Weights of a small transformer language model: width 128, 4390 steps.
Each number is 500 + 50 x the weight over its row's rms, rounded and kept within 0 to 999. Layers, rows and columns count from 0. Numbers have three digits each. The size before them is the row's rms in percent of the matrix's.

# layer 6 attention output, 128x128, rms 0.0981, rows 100-127, columns 64-127
089:570455509490474472474470506391535475477481405524410610442523494471527460493537565485450478450545443569456489464491453529521535514546532448621438566508438403429429547503463494441450484424591540
099:528606510435388443426606508538555521483526535374515550528424502446461504568567474491444533575498381450471428508497403383525583446480569435477526541509546586519525503470589523542500475458434488
107:580611585432559530452448533520491587438551453517483440567396471471495430454578526534518578467521527502488580454483416565494497573471466556516537475477379463414473424584560518529579448537490464
089:519501543486540531544504471554461495441554531554474480577550496476477470500511507466386460496508467493522494550462430499515470463433446451511458441525508408429555461465553494596421536541528495
089:403460357508485493486489453471437450558471492498594397535459566535453609633415431464542500506449564424567451448502564409478502373485529416471575497553514622497503459565495487531558566441441522
092:521537538477516457549400472508481513493617552534490573457444473521484469522447537452521472482545497449563487482434435536458605490503503494590613413505495504510415430516466489477535494596509488
090:432515533485565459539505564454532494525533445463617430534592578414466495467513391473521532520489465526435518631432548502487552491643510574509546541480549495521589524406524388496454567426533536
100:423491450518561474579489558477444579532409492446565374558521580474528521476481430487486568438470447467552578469495547626428483455576470517547531445459570507533520467541471477487512580448478530
102:500523565547492542428549536531495400524592512480417477495519496541527521507531593493495503452606474502486541504536423520540529556387489450499497576495514488505528547506539547520527471499423432
080:537523572477472432462452443549596648489498454447525527490521426424478394430467559538492437554458497475541431488452510469525497504578468633515482512448473516522410478359500415501435609461593556
096:472478440540461547495522501489383471541424572539432410415426594593541622552500514458515509387482518474536495457469471499538541488473426477439436444620542478551528492560496524508543512456468448
106:522490489481589496528475482473493486585515498457532460529573584524504519513554433493526460490519471485366558509508483458505499521490459479497602444502542547526570526454519503516501564530515527
089:468548464528548497485429501472529478438566421546465545603546530574502442516520481494547505516487427582469532537432480582450516544461433492443484458458469543435485508485533531382600475528504535
117:483499546495561549475514494540533433522581371419436567445458603583535473572494589489523528500534460460465478434481433581416468510445449533474527565498448550432479494535552581453505518549471459
092:606495537452515492521525495585577603461476505525435541445480399460532451402542521486444546448486486555547486491510434539495491535494519528526466425482455414439495452543463504511444492531551459
117:569546594448491430446497531474531501398460467511522511564414429493442498460493533556542538553473475459541488444444376437532455517507471586455519582537447483447464483495471406527551603509613430
158:495636558419531493484490507542519460487595491463511544534463509553517433517540415444432550493578430436569514437463354498400533495393466501459625503507468544498493477530558488525561499574431484
112:427525601542496578472557482522478518473543490504477521480478506500511447507525610555531541489499555534510513503536484584415511477423520544456438482449470505502509524512532526474529537573432454
083:438595522529498354427539552497451402403483478470581595503424449484421507490443526533482459486492510538483512498538496450516448494510580538467500452473553533499473350453326441480526494435566503
093:530499536453497530510420503505542448489570426438430632490554477572614406485546421539519535550567517623366541461581436517501501495402507433493475426477420426459460530526505556421557407479485466
089:508503485552413505524408526588605516480493507526454479439499542484565468529427566499525533490509552511538442494542447408492582422474495546503455535516446505470569556526493493554478535502545458
107:444508396506454453536478489474557545588439579531581486565499461462387539528439466424457477476443569346580429535437535508510526414614442559492553499533539504551471477469511488578506504501600550
095:475518476520364465485543520489491572486484506520539490468542490430494478439493547514513478445509510509542576501488480476553614448485468517621608520510525520549514530460408523473619561499557488
097:462486501466529519474466572438512481483532476412541568407526542553565464544487443500436512444498435465461483481493486545416537555521403499496518505496455497484446482462540553477461573518410512
112:467431470534409484565507508422496497469408515569484554440435515508526527545471527480521430498464524476526468511507580450475540478555442535479450512459465520508458516464417498415474521472566523
119:505459528444434524551434511501569542541564414508490531446475541486574508515490530456552592434538521466551493482515460499457642475420457581503538521501378514429467513492503549505529569526549392
091:417474508527501536456482551463493434483535508638466511562368532434433457562426637497572446557598606563481600511480586481473522476495612480551456514533541453514507473501489517511498473525575536
089:482537510578507456417528522511533583411427502499454575543436432438469431501532553488512484519594466475513541493480548478505474566473567452555471675491504461550452553588457535496463456364457571